Part of a small language model's weights.
Architecture: RMSNorm before each block, rotary positions, no biases in attention or MLP, untied embeddings, capped logits.
Each number is 128 + 32 x the weight over its row's rms, rounded and kept within 0 to 255. Layers, rows and columns count from 0. The size above them is the row's rms in percent of the matrix's.

# layer 5 MLP down, 64x192, rms 0.208, rows 0-63, columns 128-159
size [101 100 113  94  97 101  96 106  95  93  95 107 104 102 111  92 102  97  94  91 104  95  97  96 101  98  92 118 101  97  92 106 106 110 106  98  92 102  98  96 108  89  95 104 108  96  94  92  93 104 102 101 102  96  94  94  98 106 114  92 107 100 104 100]
[[ 86  80  85  98 173  93 104 107  84 128 151 197 153  97 116 102 115  82 126 159 234 172 126 132 139 125 140 110 172 138 153 119]
 [ 80 125 106 116 116  87  90 151 118 118 100  88 173 164 122 112 178  96 129 167 145 161 108 155 116 121 121 126 147 105  73 136]
 [181 110 161 183 130 106 118 135  92  72 122 189 164 158 150 143  93 133 129 153 108 173 166 106 111 142 102  99 125  90  91 115]
 [121 126 122  72 179 142  55 131 149 177 149 147 147 144 111 144 118  79 156 130 121 135 152 129 142  58 134  67 111 144 129 107]
 [ 88  78  61 151  65 115  88 140 128 136 147 134 135  81 122 103 139 121 143 174 124 150 131 155 102 183 146 119 122 158 115 101]
 [177 111 154 161 141 127  57  68 128 114 104  99 111  95 159 167  88 113 142  97 162 153 160 165 160 146 181 173 127 154 156 157]
 [ 91 116  63  94 107 166 126  96 146 141 110 118 141 160 175 115 118 130  70 128 114 126  99  90 171  97 186 152 141 107  47  95]
 [100  95 181 130  99 152  95 193 123 110 204  64  96 146 103 147 117 181 127 120 163 152 108 107 105 156 146 136 181 127 177 130]
 [ 80 129 147 156 181  78 133 141 155 124 102 136 158 147 133 159  99  81 123 147 182 118 164 116 101 141 163  95 110 128 132 139]
 [ 60 117 148  98 138 125 156 191 195 128 133  70 130 120 165 126 145  91 120  94 155 107 150 100 129 143 110 134 141 141  93 128]
 [134 129 158 102 190  79 138 146 100  85 138 115 115 119 129 162 122 181 170 108 100 114 141 196 148 147 160  93 107 119 124  48]
 [128 122 137  88 157 100  71 151 120  90 128 126 153 174  96 134 160 149 153 141 200 173 157 141 130 128 162  95 113 129 127 141]
 [145 135 163 137 118 168 135 150 121  91  90 164 194 105  99 161  70 141 157  87 115  98  83 167  81 101 150 161 143 129 146 114]
 [109  84 132 101 162 118 114 121 150 145  93 101 130 126 144  98 106 103  95  55 121 113 144 140 193 154 167 137 111 186 190 119]
 [167 129 139 117 121 117 121  75 137 107 145 127 173 141  98 133 122 135 107 124 151  84 100   9 199 104 163 130  95 127  90 112]
 [ 87  92  84 101 173  76 188 197 144 162 140  81  90 122 133 101 161 119 111 146 114 157 154 178 118  84 170 137 136 135 121  88]
 [117 180 160  88 151 144  70  73 127 148 118  80 175 162 151 145 114 119  70 136 150 137  79 148 111  95 189 104 164  79 163 163]
 [ 99  88 142 175 177 115 108 160  76 106 139 161 126 141 187 155 134  74  84 140 118 128  47 169 173 147  72 180 113 142  95 157]
 [142 143  69 172 175 127 126 110 140 133 183 142  95 165 163 135 136 163  63 117 110 131 163 175 146 103  89 140 182 163 109 118]
 [ 97 127 120 111 127  76 101 124 107 100 120  89 145  34 156 142 111 126 129 182 103 117 117 110 135 116 129 109 101  58 128 120]
 [ 80 143 166  97 152 161 127 103 109 135 157 157 104 112 174 103 120 116 175  96 129 139 137  88  76 108 121 115 134  83 112 125]
 [106 142 157 146  89  99 180 106 123 117 121 195  57 164 128  30 161  52 147 150 151 164 120 122 154 129 116 153 107 149 164  60]
 [129 192 128 126 127 153 132 102 115 210 125 105 142  98 156 146 147 118 110  93 152 165 160  91 129 111 155 153 105 118 169 120]
 [100  66 103 113  54 102  99 122  77 118 103 145 108 107 162  98  94 114 145 146 200  62 169 108 171 106 147 118 152 143 133 141]
 [ 55 217 111  78 161 166 166 188  90 172 133 182 144 129 112 154 162 126 127  90  93 154 165 169 141 146 134  98 119 146 120 131]
 [123 146  94 158 118 124 165 123 110 108  70  91 139 117 173 164 119  85 187 130  99  72  86 106 150 157 162  69 175 166  74 132]
 [163  91 128 122 112 126 126 139 121 121 217 164 114 113  75 100 110 139 175 159  89 112 153 151 198 121 131 128 139  71 109 138]
 [ 42 135 190 144 109 166 135  97 104 171 111  97 113  94 147  80 145 155 104 162 130 122 124 125 108 106 171 135 139 127 150 138]
 [ 87 140 125 116 122  91 111 172  97 133 121 123 149 122 144 132 134 108 141  98 179 158 147 129  63 134  91  94 118  51 107  75]
 [138 118 161 125  98 126  99 112 145 126 235 104 120  99 115 123 162 122  96  97 126  94 189 130 120 129 121 128  69 121 124 170]
 [109 118 145 114  78 105 118 185 152 112 123 138 115 146 152 110 188 143 174  54 108 156 168 109 107 179 124 216  66 124 125  78]
 [111 133 109 116 138 121  97  81 125 177 137  84 134 147 118 152 145 120 172 116 143 111 158 131 112 157 171 155  92 163  96 152]
 [113 148 172 134 117 152 124 145 107 132  95 134 165 198 128 148  97 109 143  82 110 158 133 137 107 202 130  98 114 110 122 148]
 [119  84 143 125 123  88 122 126 152 119 101 109 157  99 129 138  59 128 103 134 191 124 154 139 116 152 169 164 111  79 127 100]
 [123 115 155 142  82 108 138 151 104 148 104 150  89 150 151 100 144 112 156  93  83 106 203 127 156 103 197 166 128 135 118 191]
 [116 120 134 117 141 129 146 152 124 164 134 139  93 107 135 134  70  40 134 116  79 148 170 117 109 130 103 102  68 142 142 153]
 [141 165 119 120  94 121 113 124 115 139 105  97 132 162 157 236 110  95 112 118 108 119 130  83 152 143 155 108 121 108 111 104]
 [ 80  93  40 157 164 136 169 133 165 120 118 163 132  95 167 123  90 137 166 167 172 156 142 122 126 107 150 149 157 152  92 137]
 [155 111 167 125  96  82 118 140  69 173 129 163 118 113 172 121 110 148 153  97  71 120 183  96 141 140 135  68 158 160 122  83]
 [103 145  69  87 135 142 150 149 160 122 144 104  85  84 135 133 118 136 162 134 157 123 162  93 103 143  77 195  37 101  79 155]
 [118  62 120 125 183 156 149 145 117 115 114 187 150 141 105 112 108 153 160 135 152 157 108  91 146 152 141 143 115 156 115 165]
 [117 145 150  98  79 160 150  50 173 145  79 146 108  72 141  96 134 135 124 152 102 111 188 105 154 111 103  82 109 110 121 144]
 [122 132 154 118 160 203 115 117 182 149 170 101 122 201 109  80 130 138 146 114 140 158  85  93 116 124 162 156 128  97  72  96]
 [100 103 109  89 104 128 145 131 104 120  92 167 178 109 114 152 149 107 159 181 148 140  84 120 146 131  80 147  91 168 140 134]
 [101 122 110 172 125 231 137 116  82 134 164  85 162 110 173 145 135 122 166 151 170 174 164 120 151 156 111 141 160 122  43 128]
 [111 146 109 177 138 115 144 170 130 151  80 123 171 146  79 133 190 156 113 142 134 145 107 123 115  97 137  62 148 100 126 153]
 [152  79 131 120 129 125 155 140 163 145 114  84 126 110 115 106 104 121 176  62 134 169  91 134 110  76 167 103 108  99 129 181]
 [105  69 120 126 163  74 108 125  97  80 157 160 140 175 104 130  99  99  71 185 172 173 154  77 175  92 123 113  94 108 102 109]
 [ 85 149  80 187 117 130 124 201 102 141  85 144 164 141 128  85 160 102 169 147 137 122 125  98 100 126 117 102  95 156 119 138]
 [ 85 139 168 198 125 142 130 115  79 110  93 143 195 123 114 126 132  99 106 130  76  58 140 117 115 163 125  81 110 134 131 188]
 [138 121 163 124  87 159  60 108 137 147 153 125 101 168 149 118 112 172 136 118 119  85 120 121 164 113 135 108 137 118 136 152]
 [181 135 131 147 135 117  53 122 191 124  74 161 138  99 161 129 156 138 154  71 107 158  77 115 147 117  92  93 161 131  95 109]
 [109 132 154 122  95 131 109 151 193 195  99 107 164 114 139 108  77 124 112 109 175 132 121  99 146 151 203 169 126  95 104 198]
 [161 131 117 105 116 114 174 140  43  81 104 130 129 123 128  80  94 176 164  92 129  89 154 118 117  93 106 134 125 146 114 124]
 [113 111 135 118 103 110  98 114 120  89 104 139 113 135 128 150 133  92  91 107 124 144 154 135 101  93 149 127  57  97 169 192]
 [ 98  99 174 143 107 103  89 108 104  96  84 156 166 201 132 166 107 136  78 149 154  90 123 162 162 163  74 147 203 139 116 197]
 [130 170 155  91  53 117 100 109 143 185  98 153 105 135 157 160 187 102  73 138 131  49 167 150 109  44 109 145 112 151 138 129]
 [137 101  70 156 115  86 141 115 152 177 105 109  99  93  84 121 164 138  96 102 146 103 135  90 104 155 134 153 115 182 124  91]
 [154 167 179  69 138 198 157 130 172 151 139  51 131 162 154 161 192 110 167 189 127 145 160 114 132  97 116 171 162 192 133  92]
 [153  77 153 140 174 171  89 151 144 171  72 149  97  99 111  85 175 141 108 136  74 133 143 118 143 131  99 137 121  94 154  84]
 [152  88 137 102 123 117 159 127  86 132 179 203 115 160 194 104 145 132  98  96 103 117 136 105 127 180  99 146  84 165 144 174]
 [ 86  96 169 133 116 104 125 118 109 132 160 123 145 115 127 145 102 132 209 144 155 107 174 131 191  82 111 171 144 118 117 180]
 [118  69 139 142 116 128 101  94 116  53 104  72 176 111 195 129 207  90 117 102 111 131 101 185  98 128 123 109 117 108 180 103]
 [156 135 124 128 120 132 135 139  74 136 150 126  70 117 141 131 165 101 133 182 116 159 132 155  91 100  95 170  99 106 124 131]]